config = dict(
    vocab_size=3597,
    norm_eps=1e-05,
    parallel_block=False,
    weight_decay=0.0,
    warmup_steps=200,
    batch_tokens=[16384, 32768],
    seq_len=512,
    doc_mask=True,
)
Each number is 128 + 32 x the weight over its row's rms, rounded and kept within 0 to 255. Layers, rows and columns count from 0. Numbers have three digits each. The size before them is the row's rms in percent of the matrix's.

# layer 4 MLP up, 640x160, rms 0.0621, rows 619-639, columns 120-159
099:135120158096144140096086095110167096171182130170117128202124069081163076149140181091093098111128139158125218115083101109
117:153159125193131071166147145155169160169179102117116095151092023148158160116133087156149068090118107121118158105124181125
100:149096172149168182138130136131134153092167166132146105129142154124124091046142126115098137133082137123176088144113105127
098:106131138101106132073164116147149108126164136153159163173097109146152134205076088154101200124136124141131176138146176096
104:138123100100178168124099074177107147076120089156097148088097091173123163095155151155172169116147138089099128150192102166
107:119183116096174146113079082129095117156146131129143084177074143055098135156133116110067107124138131113159147155105118144
105:124097136148140136107143074155090144120099162089102085077131090146084105113126092143097136126148157121148125103133168162
105:088136119177129130088157155168141153143182137135160144149044120143111121121077138168097153136125086155101156130137146140
090:129127113165105099123113087138110124087167082142167133129166072150107150179174117220152123171171138139100140155120129136
098:155105129091129082175140135114122139186141110160108074153107127069120179062149126142155171073138043155141152131071079148
103:093112087113192136141152105067131076122143123171117131097098102105121122105087075143139139184123080084144131066151166135
088:104163192144108097137181110138086090128113142105136188068142094152084102136123101137143176108127124173139113068134217154
089:138098130113158094151085186156152111119118099189176145116155119124085134164142117130123113152134155138123137150146142169
101:082120153144137090113096148188102130156133172099146092124094139153147083140119109114112143130139174143166127169155153130
087:145081182147124126118082104169199149053148109181112066153101166118125134159110157178121148115111128121132211087193118157
100:189102111137112067090102130153160138171115107147109126133098154073147129112085107168081149145070094147101125103134189184
096:137115119078135127115137145097127144130145100065153129108100174167162159098145120126121092153153120097152117135133170085
103:128094028151120103094123083115184124129142097132113193094124172103159157086142145149148118182112148132108158147086124137
115:127191133151142161108111129078126071109161146206138103110046080096149118196163085120166132127168148117076143112141174202
107:139087105128159084156120115112170100112161127173110154096078176126110153146168123123133125118105010110124105070146179131
103:085158093130094094140169097075137165178109123134150105108137137152155159114137164090188134079144177104148100095091174147
# layer 4 MLP down (transposed), 640x160, rms 0.0623, rows 619-639, columns 120-159
105:142102142223091082164141144084131139109100025123116179075124102116109117112114136091149109112158096154116146135144144136
119:131171119113096096083113146113112127155192091157108133192125065085129174139143191116156120046106154132129145131098170113
103:149086122154111153125165128117156166113114124167140146088115097122116115091160145132170135103197090117092194097103141139
096:117101158142107075116074152162146181125163145173119037157070101113099108170113209102129148140097077133187124168080134159
104:129122111096126163147092079154121147160149109130160160152092169104121088132050188150116169056154164134092084124077176068
105:125100089181087172174144134049196163119112170166118177110138128063142111083152184157179119076133162116103136147177099146
107:071189040137140072188070174109145131124143153104183198185138189147218114153107154101143171129147108150105114107077088136
113:109118126100072143146141083147092076091139114149093105156125099108128057082178100141124164123141198145133090077173143093
087:189092156125140153125133166088153131131154162122205152141146120141109113089109160130107158107114131147146107104169107142
100:134147136136160123061148147128145112120113066123177150094179137160175113182091146108095187116154147138063122071166095196
097:121132181147162113184095095095096149141085114088173166162134123121135134138089081111098157138133129136115099190146106159
093:170139057155150221077096096099125133147128159175118130181114129151154134113133113120140096180131191110084144095107159132
092:120126107111142211115150175193155130156064176121099126105161107082132117119131060165204114099145150139121133095172137111
094:069084143115141162105162113184130130124144112151135126076129081146110144123116047083116093164143108109140080170101142185
086:084107103126115127081174097111153159102078160152149112154162165107174074107114187115117128115125095119159131134122162081
099:120172153176168146123118125178127162153132102101095138089142087063102198118076160092101108095112133084129140128115120125
103:073137080132136130083072104153107135096143060099164143141135123108136021117102111120077109083116166116185135100095136068
098:148155137129137178113104081127170116112130083143114063123114080188087215128130079197143076128124097083113116194098159133
114:175171134126139141157151115141118116138136104099113087084157111113098138116113149141098128203106114108197069159145108151
103:179141154123097172160044139074139158188112124100133116132154150130154130113088110151131150094203146197097127196159081170
104:147079162169199121121096169073175103143097127188100114096121145078122161133090123135111151107079086117189164149109091127